Part of a small language model's weights: MLP 448 SwiGLU.
Each number is 200 + 40 x the weight over the matrix's rms, rounded and kept within 0 to 999. Layers, rows and columns count from 0.

# up: layer 12 MLP up, 448x160, rms 0.0987, rows 284-338, columns 80-119
# down: layer 12 MLP down (transposed), 448x160, rms 0.0973, rows 284-337, columns 80-119
# gate: layer 12 MLP gate, 448x160, rms 0.0962, rows 285-338, columns 80-119
up284,265,240,175,190,257,187,177,190,178,199,179,222,242,181,218,160,147,153,94,218,124,220,233,261,179,114,229,119,244,175,192,218,198,216,201,204,205,229,287,220
down284,214,211,249,205,196,201,214,147,208,198,186,214,175,147,168,137,159,229,188,198,201,263,198,191,176,193,176,191,198,201,139,201,238,273,236,230,205,259,201,357
gate285,146,205,159,203,236,188,165,250,132,178,223,163,203,216,224,227,150,203,154,277,126,149,173,188,221,213,272,200,187,184,191,209,234,213,201,123,177,196,141,202
up285,202,182,213,206,161,166,213,159,138,200,166,128,176,157,157,190,210,82,128,174,184,213,168,193,228,161,134,211,189,259,210,194,129,221,217,230,259,180,266,212
down285,158,223,160,258,211,202,221,232,311,213,210,208,190,190,200,161,168,215,181,209,270,225,195,197,218,155,228,135,235,185,217,197,159,236,221,250,215,174,217,66
gate286,152,227,216,194,138,119,191,193,214,223,174,196,229,198,223,265,176,213,121,173,220,235,132,159,102,135,145,254,250,161,201,201,74,213,154,188,157,114,129,231
up286,234,187,263,185,158,121,137,163,234,221,192,249,150,180,227,186,220,236,193,252,149,201,223,233,209,178,214,187,262,155,179,197,229,226,174,264,209,322,228,203
down286,152,148,206,216,217,244,203,190,175,228,284,163,245,313,168,90,135,187,234,127,168,282,215,225,273,266,224,189,180,150,159,189,197,202,172,302,205,185,249,307
gate287,169,104,195,224,155,194,220,202,255,211,191,210,252,254,187,257,228,247,218,234,183,186,227,226,157,194,233,226,192,183,240,195,151,212,267,214,186,217,173,201
up287,191,240,187,165,156,219,196,258,141,222,185,199,158,127,212,230,237,148,166,174,189,259,250,177,172,149,116,261,226,196,176,290,146,185,194,165,255,152,177,197
down287,149,195,208,168,274,190,252,182,164,254,264,226,208,226,230,110,216,127,206,222,181,196,206,127,206,162,207,147,256,213,288,294,237,116,205,198,170,136,195,181
gate288,158,145,225,184,194,157,213,170,248,289,155,217,99,223,223,260,189,238,150,194,173,170,243,197,214,204,223,179,188,211,158,293,273,220,198,211,207,177,227,201
up288,237,194,209,254,157,164,231,271,203,206,162,246,248,240,179,201,184,240,133,214,188,211,192,158,188,201,287,153,173,184,196,204,199,220,158,118,210,178,143,175
down288,233,221,225,228,225,192,236,213,189,149,245,234,139,212,205,162,141,120,191,241,178,191,173,240,199,146,175,225,241,141,154,175,234,175,183,248,176,174,223,275
gate289,215,228,212,223,250,199,210,212,162,227,159,164,169,207,201,184,179,253,183,173,194,205,205,231,206,309,173,230,208,188,193,191,276,206,182,255,176,278,179,241
up289,230,222,267,202,215,221,146,187,238,231,205,196,191,197,177,128,255,235,187,182,200,223,244,213,235,199,147,176,167,193,180,204,199,168,235,250,196,203,152,230
down289,195,217,159,201,168,195,216,179,130,184,193,218,182,183,193,206,190,211,184,203,206,223,132,97,177,206,188,194,197,211,261,253,142,182,123,195,191,220,218,36
gate290,185,198,202,197,198,246,216,152,157,229,202,139,202,266,164,229,186,194,175,162,243,133,168,126,229,213,187,250,169,286,238,262,225,194,180,231,215,168,178,183
up290,178,225,210,210,189,180,251,168,225,164,128,168,164,167,284,176,152,210,207,214,213,173,215,171,239,190,122,165,123,273,136,191,156,196,148,128,228,186,180,175
down290,199,230,211,143,243,195,194,214,204,96,258,225,254,219,189,202,154,136,181,186,165,249,125,260,157,210,208,142,193,203,244,201,200,184,220,179,166,223,227,294
gate291,150,167,227,186,126,228,168,230,219,182,253,299,213,266,246,188,195,154,190,196,196,258,253,85,205,212,234,138,182,231,241,201,243,251,200,209,160,214,160,263
up291,170,230,234,233,181,224,175,159,182,206,172,181,211,214,231,143,204,164,207,171,199,257,203,135,197,187,253,185,154,329,181,252,240,225,192,207,233,183,215,207
down291,189,209,188,155,187,196,165,259,189,179,196,198,236,131,168,151,204,245,226,206,178,156,127,269,234,243,147,222,209,147,120,222,149,173,177,202,260,181,244,225
gate292,192,250,275,190,191,243,194,202,176,204,126,144,264,252,148,170,208,134,199,189,144,143,187,211,202,114,281,273,201,256,212,137,233,203,239,184,224,232,236,234
up292,286,145,169,118,231,267,245,202,236,166,243,187,164,125,213,190,265,193,237,183,141,210,221,135,246,211,169,242,169,202,222,132,259,173,157,88,173,211,193,155
down292,210,258,242,276,273,142,155,221,170,271,184,147,163,224,215,182,249,265,177,145,251,159,78,215,221,174,201,240,186,181,198,185,201,192,265,218,245,181,163,175
gate293,214,220,222,228,170,143,146,216,209,182,299,208,144,183,225,194,188,249,197,265,164,218,169,175,204,193,164,255,219,164,342,143,140,279,169,205,159,204,246,203
up293,150,131,148,199,207,286,276,192,216,232,185,231,225,198,220,170,223,150,125,161,250,162,209,183,191,204,268,144,183,253,97,189,224,199,212,215,222,173,109,216
down293,270,239,212,255,215,177,183,175,188,208,181,198,197,185,164,218,195,275,204,219,205,206,216,199,191,176,119,242,252,192,270,204,304,219,227,231,162,201,227,339
gate294,98,225,203,162,106,229,194,229,254,204,217,140,212,251,218,242,167,243,301,139,172,219,232,223,219,189,195,182,178,239,222,228,295,221,215,212,213,149,183,233
up294,134,140,142,165,187,239,159,67,119,190,268,139,176,218,145,186,194,168,209,263,157,165,211,133,200,179,211,174,153,234,207,204,219,169,207,131,201,129,191,237
down294,215,248,157,189,211,248,228,222,269,175,194,195,178,241,195,180,172,234,244,205,205,241,206,239,191,168,235,232,258,244,186,144,131,147,196,198,208,282,263,185
gate295,266,203,133,261,175,226,134,201,233,178,154,171,230,181,154,169,233,213,234,121,250,157,197,218,208,189,205,213,167,195,233,126,194,230,163,239,202,174,222,220
up295,189,181,191,236,184,197,223,221,194,206,204,183,207,212,213,216,207,248,132,181,172,229,189,201,213,128,252,218,229,257,210,224,149,158,222,228,244,283,223,205
down295,181,201,202,148,173,183,194,220,214,181,177,196,233,191,187,279,234,244,208,241,199,187,217,254,188,218,221,145,196,205,200,216,208,203,154,181,173,275,201,379
gate296,196,159,233,244,239,203,184,195,204,215,218,142,130,205,230,210,206,138,231,188,269,161,267,133,242,217,137,235,177,304,212,154,215,185,248,217,184,212,187,242
up296,248,204,190,98,109,200,157,234,250,201,175,164,223,188,224,208,101,123,245,193,145,193,113,210,143,191,216,231,230,226,226,182,86,161,166,217,218,202,223,163
down296,229,255,229,217,240,159,230,242,214,111,52,265,198,183,191,227,215,231,174,162,198,228,209,220,149,197,143,227,261,247,226,219,244,203,171,169,230,235,148,131
gate297,201,189,231,213,176,267,234,237,162,183,178,176,229,128,217,137,244,219,241,263,275,185,177,275,171,165,180,217,249,228,211,210,131,198,184,293,177,241,185,222
up297,145,144,152,244,186,241,171,182,184,287,203,177,170,171,158,239,201,171,193,196,161,205,218,132,194,175,139,214,222,262,233,280,200,175,213,220,199,150,189,173
down297,204,219,150,201,202,247,239,169,166,164,250,204,185,225,196,185,269,193,195,221,222,210,190,256,227,146,237,218,189,185,269,214,162,189,203,214,228,191,278,389
gate298,147,196,177,250,300,178,178,268,153,177,218,259,208,212,217,200,197,144,156,217,218,178,193,193,287,228,169,225,244,219,195,131,214,172,180,149,136,174,182,168
up298,274,143,199,224,154,149,221,208,253,183,246,204,188,223,162,264,220,164,198,137,169,275,180,136,155,236,152,200,213,232,177,187,270,196,182,219,213,210,137,187
down298,254,160,208,143,194,165,232,234,252,128,223,206,232,228,203,265,266,126,184,222,147,229,202,222,265,220,216,210,153,154,198,215,227,230,231,164,146,230,168,303
gate299,234,257,239,160,201,203,164,156,194,185,188,232,236,189,187,217,170,196,201,229,125,171,157,125,216,83,268,202,191,237,225,196,225,282,194,233,169,300,221,164
up299,287,282,130,195,129,153,202,164,254,84,219,207,248,212,243,189,197,286,214,214,225,147,205,198,173,160,178,183,144,184,149,204,194,168,216,191,113,167,237,176
down299,172,228,239,209,218,181,204,101,170,185,187,252,152,213,177,253,254,229,267,230,166,147,225,229,176,158,140,207,187,222,210,136,183,225,213,209,231,218,261,187
gate300,230,303,206,193,267,139,204,232,252,184,153,139,153,182,200,131,227,214,258,186,166,178,126,292,212,103,246,209,207,171,237,129,221,226,178,231,237,168,144,271
up300,228,214,164,191,254,232,260,188,173,189,154,273,268,142,186,140,184,207,251,231,203,232,212,174,227,229,240,210,215,182,176,224,243,115,203,202,190,188,191,214
down300,215,259,176,247,200,253,207,196,198,120,204,143,232,189,248,236,134,254,155,213,177,274,162,165,228,196,233,239,245,171,241,216,217,127,180,207,145,182,205,191
gate301,245,122,155,208,185,259,188,143,198,271,150,170,145,245,201,187,206,121,168,241,267,103,223,136,214,152,184,207,200,211,239,172,214,182,235,256,192,188,161,212
up301,160,260,179,163,183,188,273,137,228,125,159,200,315,163,195,311,146,283,155,250,184,193,156,130,172,287,225,290,223,147,244,195,211,257,180,176,173,239,116,252
down301,187,205,131,175,100,212,194,186,275,214,196,198,209,169,235,188,223,200,181,218,210,180,151,105,120,228,167,174,235,82,129,161,195,231,164,182,260,247,172,148
gate302,232,174,208,211,275,167,142,200,176,191,168,188,192,239,235,198,211,201,198,231,250,227,107,170,251,155,222,237,204,137,174,198,184,254,155,215,163,143,137,220
up302,138,185,186,160,138,208,178,165,173,171,134,176,243,221,201,196,196,214,172,210,229,203,263,187,181,167,156,264,170,204,185,247,218,227,204,190,157,179,198,212
down302,193,166,188,228,193,260,207,225,242,241,235,172,139,206,204,158,124,250,191,169,161,181,173,207,139,201,200,216,206,211,185,162,163,150,232,182,223,214,241,227
gate303,218,259,179,236,189,216,205,187,211,135,259,192,215,167,160,208,218,236,209,257,189,226,168,170,256,299,215,226,219,205,243,233,229,210,237,205,179,232,233,205
up303,204,239,153,258,250,189,170,153,194,231,196,127,210,204,174,161,174,194,204,178,162,155,175,149,186,192,118,212,198,287,155,185,192,234,210,204,207,203,110,234
down303,240,204,129,136,197,187,206,181,227,190,212,231,207,251,204,210,255,227,168,201,224,202,182,199,218,196,223,251,180,140,275,215,215,251,223,240,191,221,246,341
gate304,256,227,148,133,223,189,187,231,250,286,149,218,220,211,204,156,128,207,167,215,196,108,251,246,135,153,183,169,233,186,176,164,161,276,191,171,189,246,241,192
up304,207,251,217,246,136,158,191,192,231,187,222,184,197,195,205,205,257,264,162,161,241,164,178,125,157,193,189,243,165,238,216,142,152,230,278,265,284,231,157,179
down304,225,195,201,191,206,252,201,176,195,299,167,216,230,194,173,131,198,144,258,212,204,250,255,141,228,175,237,286,213,144,220,254,251,164,147,186,203,201,156,211
gate305,200,213,217,137,217,254,222,183,161,187,272,204,184,212,183,240,148,236,196,181,136,174,187,182,241,190,234,189,191,123,205,249,214,149,188,227,153,143,175,217
up305,161,103,197,313,268,156,160,176,196,219,218,190,181,201,232,217,171,177,239,167,224,170,284,220,226,242,251,180,195,219,184,235,177,200,200,213,183,227,150,187
down305,223,191,204,286,182,223,228,198,178,228,241,222,213,227,236,199,197,253,175,229,217,180,191,165,228,168,202,219,217,192,275,310,149,169,185,181,162,207,225,282
gate306,235,250,130,277,195,212,157,208,236,219,308,192,202,143,183,191,209,194,214,251,175,210,186,188,222,160,239,171,258,261,220,185,163,150,166,210,167,170,247,230
up306,113,190,215,242,152,202,185,214,179,271,202,214,254,191,206,234,164,292,189,166,175,213,178,183,250,197,207,123,221,199,243,245,185,304,241,225,219,177,145,213
down306,286,173,224,242,123,234,233,222,190,187,200,268,271,171,225,207,214,183,193,217,154,126,210,170,286,211,232,174,277,223,186,212,184,239,219,183,226,296,247,205
gate307,258,190,147,189,134,252,203,222,252,246,202,221,228,243,154,183,159,222,282,173,151,187,212,157,203,119,238,213,135,164,249,148,206,183,167,213,269,173,208,201
up307,156,280,178,237,176,199,219,223,230,183,207,146,217,185,224,249,220,244,174,185,209,193,200,192,223,186,166,261,201,186,173,174,176,140,304,137,133,258,215,205
down307,202,252,220,245,196,172,199,183,175,157,166,185,210,195,229,229,215,148,170,148,151,240,207,202,183,201,148,199,202,250,212,292,231,183,159,206,197,147,205,193
gate308,206,202,188,220,248,244,217,158,223,266,259,153,152,133,177,234,173,160,192,169,209,115,196,188,212,173,192,258,167,192,209,142,174,209,229,151,187,179,212,289
up308,190,205,284,169,201,210,211,238,243,151,194,183,229,229,210,154,252,182,190,138,273,213,286,225,193,241,194,127,150,146,137,186,163,152,192,256,136,242,137,209
down308,187,256,159,199,209,203,204,126,229,243,218,177,208,205,246,187,229,221,186,219,198,207,171,166,137,134,223,173,220,199,194,239,131,215,201,196,184,212,128,109
gate309,215,150,158,200,198,263,272,185,153,288,120,205,237,204,238,195,120,146,242,233,232,89,183,163,169,188,176,182,208,206,275,202,189,188,152,227,157,211,197,218
up309,137,110,167,194,245,209,127,126,200,244,151,167,201,280,168,174,216,161,254,226,149,184,235,156,167,226,205,190,183,207,207,214,246,196,152,218,204,247,125,179
down309,238,203,197,180,221,135,161,187,248,257,178,174,145,214,177,155,220,231,197,222,148,256,225,242,227,195,227,167,186,176,220,247,207,171,194,210,163,211,205,0
gate310,135,284,241,262,205,149,214,253,249,155,231,123,153,189,174,230,226,228,247,156,262,186,205,238,165,224,241,206,238,199,169,172,187,141,201,165,215,230,216,247
up310,189,140,179,228,210,251,215,237,209,206,200,217,227,172,165,142,197,215,148,164,174,168,94,182,179,128,275,269,148,157,195,172,211,206,225,186,280,180,228,216
down310,247,234,205,146,251,141,200,197,209,177,158,170,230,235,252,250,205,233,269,239,244,133,169,211,215,239,157,216,177,185,76,149,276,246,163,243,191,180,205,184
gate311,144,153,154,214,231,194,188,218,245,182,213,185,172,154,211,224,144,207,215,161,130,187,151,161,161,154,242,266,222,188,177,259,245,190,164,176,147,197,200,198
up311,228,236,243,197,186,249,210,182,212,187,211,160,124,217,171,225,121,270,236,148,274,168,150,202,240,132,262,125,221,169,211,185,208,235,212,174,194,227,88,212
down311,207,176,252,228,215,212,211,201,157,232,252,166,195,183,207,189,178,201,238,181,292,137,200,229,182,145,172,248,259,205,159,232,221,184,211,191,233,183,185,165
gate312,197,192,195,191,174,256,177,193,260,222,211,115,209,216,172,173,139,232,196,207,232,158,159,195,159,160,106,217,210,185,212,112,147,251,159,328,148,194,230,245
up312,165,202,229,222,99,175,220,183,195,251,246,200,175,197,119,249,216,219,251,217,162,270,208,256,175,199,227,197,238,220,181,230,102,190,204,211,155,217,204,218
down312,222,191,196,169,266,174,200,212,169,250,227,190,121,178,231,273,231,222,213,217,181,249,239,272,235,253,255,212,201,187,136,193,187,171,223,84,205,210,202,91
gate313,253,155,224,171,168,246,133,174,169,206,195,229,136,159,198,224,147,161,221,165,232,185,217,229,241,196,274,239,176,130,203,156,225,211,184,154,229,128,191,226
up313,190,181,211,203,152,223,143,141,210,206,158,226,208,205,240,214,181,202,142,200,143,257,185,236,286,219,211,167,267,207,249,188,230,179,296,228,232,208,247,222
down313,286,220,189,217,200,162,189,177,168,262,255,206,217,158,196,205,186,220,195,216,210,265,148,186,192,138,191,211,183,211,181,227,245,197,172,182,209,221,142,59
gate314,249,234,140,273,186,196,250,286,246,213,117,238,162,183,185,218,175,199,221,200,255,178,159,158,231,171,210,162,161,211,237,156,191,202,209,212,250,134,171,248
up314,191,145,135,180,209,168,159,269,179,226,139,252,296,172,178,98,264,233,173,189,191,173,178,208,240,240,167,177,152,214,186,234,205,181,202,254,193,192,235,202
down314,207,194,181,193,193,150,218,146,209,236,207,172,96,182,232,175,226,176,239,205,175,271,191,188,179,243,233,152,204,151,171,232,212,231,191,247,240,196,176,245
gate315,178,196,195,157,156,204,218,192,186,233,212,210,193,223,220,213,215,238,228,203,173,178,168,177,158,144,196,238,206,174,223,122,142,171,118,222,118,176,246,193
up315,185,207,205,251,184,106,228,156,188,217,164,187,206,105,206,162,206,165,153,229,213,199,166,299,241,250,223,145,257,208,188,149,239,189,230,129,212,198,103,243
down315,198,168,217,199,140,238,244,261,168,207,204,251,203,186,197,100,199,174,190,212,212,193,134,225,225,189,159,201,272,193,237,163,169,184,184,182,223,205,152,379
gate316,180,247,268,219,188,136,233,196,193,262,198,187,176,149,109,298,214,170,208,156,245,141,159,188,207,166,240,216,171,216,210,156,186,225,210,214,201,202,278,226
up316,198,196,179,270,131,192,239,163,174,215,234,199,197,196,194,242,203,217,196,245,150,136,200,127,256,176,151,233,208,250,219,136,227,196,194,220,211,160,145,209
down316,155,249,167,167,191,188,238,208,187,256,237,246,128,169,160,145,121,220,129,121,227,192,223,212,161,253,195,187,224,233,230,190,212,290,185,200,215,257,163,314
gate317,252,151,203,211,206,240,266,111,301,234,255,255,95,204,222,248,212,164,191,240,210,225,174,235,177,231,220,157,199,173,207,98,209,160,242,233,204,177,217,237
up317,246,233,176,271,203,211,200,237,169,212,236,222,133,260,152,196,251,160,145,223,167,211,182,211,224,156,263,214,156,238,203,153,269,200,212,153,218,229,275,230
down317,160,231,103,209,155,171,165,218,156,147,159,203,230,230,213,249,195,186,272,210,175,142,235,236,190,204,160,135,177,199,212,243,194,245,183,192,153,230,211,0
gate318,234,189,225,204,194,203,220,150,145,250,103,288,229,209,229,184,144,224,166,148,200,135,261,207,187,278,219,238,245,203,234,226,190,284,154,170,139,236,194,233
up318,159,115,210,270,167,166,127,192,231,121,199,121,228,212,118,160,215,193,166,109,229,199,137,109,226,155,278,249,194,251,210,216,178,190,183,191,244,173,195,208
down318,212,174,229,170,223,229,188,217,210,201,254,205,180,213,230,213,195,179,217,210,155,216,212,177,157,232,230,190,211,187,212,207,203,236,192,219,195,214,169,469
gate319,174,261,228,168,190,254,183,173,133,226,174,157,186,182,138,186,114,206,153,182,99,192,184,222,164,108,164,205,184,160,267,243,129,204,148,219,178,187,227,210
up319,216,221,175,197,220,162,201,157,146,139,247,178,280,184,150,228,155,213,169,207,155,222,201,198,160,265,198,202,128,143,239,190,223,149,136,150,153,192,216,189
down319,149,190,170,223,173,190,209,199,181,194,231,176,165,239,191,193,149,215,199,221,247,107,167,127,278,245,176,236,194,262,200,155,196,223,252,257,231,86,169,71
gate320,212,220,267,242,121,209,200,149,200,201,202,195,161,189,222,150,207,230,198,186,235,139,205,155,191,233,268,224,185,188,242,149,237,176,284,214,253,211,251,241
up320,156,201,187,237,241,227,193,273,266,263,206,152,255,97,243,254,175,209,246,227,225,169,162,153,171,216,217,247,232,232,234,183,245,206,273,212,214,300,189,216
down320,276,226,189,211,204,199,235,148,186,179,189,220,258,136,245,217,209,199,172,163,227,245,146,190,225,218,138,156,207,232,188,255,195,222,163,151,185,194,248,255
gate321,197,206,169,198,199,200,167,173,171,217,190,214,249,236,178,196,144,216,222,193,205,131,223,153,162,193,202,164,248,199,258,229,169,195,145,298,152,193,240,258
up321,132,291,196,228,254,173,242,165,226,241,199,187,180,249,146,193,159,214,225,113,253,286,205,173,203,238,250,174,215,246,206,225,230,190,257,77,254,177,168,167
down321,171,217,274,150,199,167,269,222,140,198,176,204,139,142,270,295,232,221,219,139,282,227,166,142,232,222,236,251,249,290,209,137,207,247,221,103,200,223,262,206
gate322,111,209,224,183,238,190,278,233,198,285,185,213,167,187,278,201,154,242,191,268,193,198,185,144,300,202,165,204,204,181,229,217,174,171,178,177,248,149,185,218
up322,214,256,169,157,281,160,237,209,201,264,149,174,194,222,169,229,198,202,160,144,227,180,209,217,188,104,203,270,224,123,228,114,183,210,193,130,259,216,186,213
down322,152,207,122,182,179,160,118,194,247,157,219,198,179,144,131,172,182,202,221,170,214,144,204,118,177,239,204,206,209,228,140,196,200,198,244,210,176,193,207,143
gate323,201,191,142,179,202,218,164,149,153,191,265,234,134,145,206,191,198,168,272,176,218,143,220,172,186,143,266,164,180,215,205,135,205,241,219,171,159,189,249,262
up323,267,207,163,174,210,204,111,157,207,174,243,215,229,135,235,239,192,188,206,196,201,273,210,183,137,183,267,175,162,253,212,184,191,249,225,171,177,225,141,188
down323,178,198,223,274,207,173,248,234,197,251,245,138,151,213,266,218,213,179,237,229,129,246,174,211,230,170,181,200,259,162,72,218,205,101,211,183,224,193,290,265
gate324,152,173,210,207,151,198,135,198,179,193,125,145,187,245,179,238,140,239,187,157,190,180,187,240,168,236,234,266,146,214,161,190,153,209,215,176,270,183,185,230
up324,175,179,222,181,321,249,199,229,156,129,299,217,195,158,278,177,198,219,149,219,193,224,208,205,143,240,153,217,199,128,208,208,245,143,180,208,154,189,160,164
down324,146,210,137,200,182,199,249,239,160,190,208,247,200,167,219,184,187,301,161,217,204,180,144,149,171,227,175,223,192,192,246,197,151,174,193,169,203,151,182,163
gate325,200,208,231,209,174,213,188,175,186,289,165,158,193,155,209,216,211,237,187,211,221,138,236,187,138,146,237,205,181,226,163,232,234,254,177,184,162,242,159,218
up325,104,161,241,220,164,236,205,171,230,242,164,178,191,227,148,200,241,189,184,127,184,167,240,220,165,268,167,194,172,233,164,222,209,143,199,219,144,191,266,223
down325,157,204,238,201,217,150,219,176,158,270,234,167,278,241,213,184,206,152,260,230,207,231,105,190,228,181,210,215,204,252,164,191,283,241,210,175,187,233,212,295
gate326,240,197,187,248,196,191,167,114,131,195,232,208,139,208,230,186,219,202,220,150,178,240,151,274,74,219,200,181,142,153,206,217,177,171,168,255,100,170,142,234
up326,196,261,206,173,154,181,161,182,168,182,202,238,183,224,223,188,229,323,202,257,201,227,265,222,215,247,211,203,118,185,222,257,171,279,161,247,149,177,222,183
down326,204,195,178,128,213,121,142,265,152,199,204,233,190,187,195,220,256,226,278,253,154,264,166,188,176,220,214,233,214,213,189,272,238,204,188,186,144,188,99,206
gate327,227,199,203,124,189,217,233,219,122,196,188,264,234,270,133,203,153,198,210,216,227,192,216,193,184,158,241,189,130,202,221,293,205,256,162,186,247,182,138,194
up327,224,226,198,239,221,192,124,255,145,237,167,256,203,182,162,215,154,124,170,191,193,153,123,127,239,239,171,174,228,239,198,185,174,245,136,202,270,231,127,219
down327,235,238,216,186,181,160,172,274,212,236,215,200,275,242,250,198,239,255,204,198,222,260,215,200,186,264,223,150,249,186,181,220,219,231,249,256,153,144,150,71
gate328,153,147,153,271,161,254,201,182,157,263,265,178,129,188,214,217,150,180,234,157,160,172,203,191,245,184,167,202,230,186,230,162,180,220,176,170,186,220,145,197
up328,218,234,231,192,254,155,151,154,207,256,244,217,206,241,187,158,213,204,174,195,260,211,187,163,181,171,212,158,220,237,222,206,233,253,198,210,184,195,242,144
down328,213,218,209,236,190,187,209,220,172,189,205,136,165,144,164,212,195,148,267,195,203,154,208,207,255,194,172,212,221,176,178,196,201,156,179,172,213,210,139,398
gate329,202,178,151,164,173,264,278,159,218,238,197,164,181,213,221,216,150,174,205,183,120,207,145,192,192,135,277,202,153,174,185,239,216,104,165,195,109,286,214,202
up329,233,163,191,148,169,193,189,217,167,197,272,229,216,226,127,238,229,224,157,172,240,211,194,161,318,171,198,189,178,193,204,168,123,194,129,244,284,152,245,176
down329,200,166,144,206,221,136,207,165,152,221,262,161,179,198,213,211,284,170,207,147,166,193,129,203,242,217,236,246,216,286,232,186,285,270,170,193,173,257,194,236
gate330,180,212,105,211,189,234,194,192,218,249,164,208,261,208,234,174,178,132,245,199,137,166,179,171,200,238,172,160,223,218,231,239,142,197,161,240,123,235,291,230
up330,185,221,229,185,63,288,250,232,201,248,199,186,230,169,248,162,293,215,248,190,163,205,159,162,184,191,247,136,275,189,243,162,186,179,139,183,161,242,149,186
down330,219,235,222,224,159,206,125,172,192,282,174,222,286,199,211,255,172,225,217,177,205,286,193,204,180,168,212,192,199,219,179,168,157,210,193,226,157,220,151,46
gate331,155,227,213,183,209,212,233,262,205,215,177,212,144,204,253,143,188,243,171,189,221,167,159,222,306,244,152,251,191,218,206,169,262,143,198,176,195,204,214,170
up331,248,162,220,215,194,192,198,264,178,191,214,242,172,194,183,209,297,234,186,129,261,175,229,125,294,194,231,208,119,162,271,196,293,156,252,216,164,211,156,180
down331,258,236,178,158,125,257,153,244,221,192,120,157,162,229,214,221,232,236,182,214,237,237,212,231,197,247,194,198,190,193,249,205,279,225,197,228,207,234,206,110
gate332,197,182,265,221,206,191,213,200,187,222,190,191,210,241,179,244,173,185,217,198,248,109,231,206,191,140,191,280,228,237,203,235,211,166,206,144,223,204,195,223
up332,200,156,125,233,278,237,222,195,265,193,284,260,181,205,243,190,293,208,198,212,224,242,207,234,249,185,191,171,213,225,232,213,221,243,276,248,153,211,194,186
down332,258,208,231,240,221,148,175,171,181,160,178,198,136,245,195,108,191,187,243,233,215,195,183,288,184,169,186,169,198,177,226,180,234,171,230,226,193,212,201,384
gate333,217,211,177,214,203,199,212,177,167,188,230,148,199,218,212,273,169,172,256,179,204,207,167,226,170,186,158,178,236,214,193,182,235,171,116,208,183,252,164,278
up333,208,132,218,143,168,227,181,171,230,183,228,181,122,186,270,140,217,165,183,176,244,180,157,208,259,220,228,170,179,182,200,178,291,164,142,188,192,231,213,184
down333,201,182,188,242,256,247,241,175,162,165,216,183,234,155,168,147,262,236,139,217,228,191,176,207,243,230,249,255,242,224,132,192,258,234,192,223,190,297,234,211
gate334,306,204,249,286,228,205,169,234,239,252,126,225,226,233,257,136,227,223,191,174,151,210,235,162,169,146,194,229,155,147,212,207,177,189,191,271,136,191,157,259
up334,161,189,187,204,171,151,194,224,205,217,157,161,238,220,135,208,249,144,161,230,175,169,235,146,190,134,223,155,249,209,188,238,190,233,175,247,216,185,166,211
down334,142,201,183,254,188,186,231,233,190,199,227,191,224,204,172,140,244,150,150,237,177,228,220,242,174,167,261,197,202,210,247,193,141,171,221,197,170,242,129,126
gate335,252,221,177,279,132,153,135,132,99,215,170,235,180,158,251,185,197,230,210,191,177,235,178,240,138,198,222,222,197,291,181,210,183,146,214,254,180,159,244,159
up335,249,192,215,168,175,186,227,205,179,181,188,183,200,201,215,223,257,283,163,233,267,168,166,180,174,163,230,214,246,140,159,145,197,248,207,213,177,233,161,215
down335,124,174,235,220,216,186,178,251,211,232,261,235,140,213,170,215,256,110,176,213,156,200,220,191,205,219,213,176,165,190,210,234,142,211,184,167,206,186,203,109
gate336,201,164,176,198,199,262,188,234,193,256,140,131,270,206,155,206,160,195,270,95,212,191,209,213,159,199,294,188,195,258,232,209,149,217,211,139,183,162,228,260
up336,243,170,198,310,119,182,198,162,258,222,229,118,216,183,233,138,241,209,164,241,214,181,228,198,236,265,183,249,150,239,183,199,174,308,215,226,168,182,173,188
down336,172,144,186,220,184,214,140,170,197,82,193,175,185,229,213,193,195,221,259,182,180,253,219,173,159,168,160,94,251,167,249,152,220,194,200,250,271,171,243,265
gate337,226,190,151,261,227,222,174,145,264,179,130,195,247,242,226,207,161,226,185,218,272,186,168,234,226,204,243,214,211,129,149,162,254,146,216,217,295,241,213,170
up337,209,219,171,200,255,260,216,170,162,225,208,242,99,251,254,186,234,133,219,188,193,170,258,228,166,204,160,178,204,212,227,133,245,212,210,180,213,204,214,231
down337,153,186,90,249,209,237,183,216,217,235,261,128,199,141,198,159,172,204,169,241,169,182,258,230,155,197,146,169,144,238,262,262,251,158,128,154,230,210,204,101
gate338,203,231,181,238,157,174,134,195,149,138,177,239,155,221,200,227,245,233,165,202,193,140,205,188,158,250,175,105,157,190,215,147,214,216,208,193,146,189,135,197
up338,304,146,312,200,243,128,145,174,220,245,252,229,172,249,205,174,266,177,177,245,130,195,300,124,215,195,224,171,129,250,158,240,181,199,146,193,153,213,208,206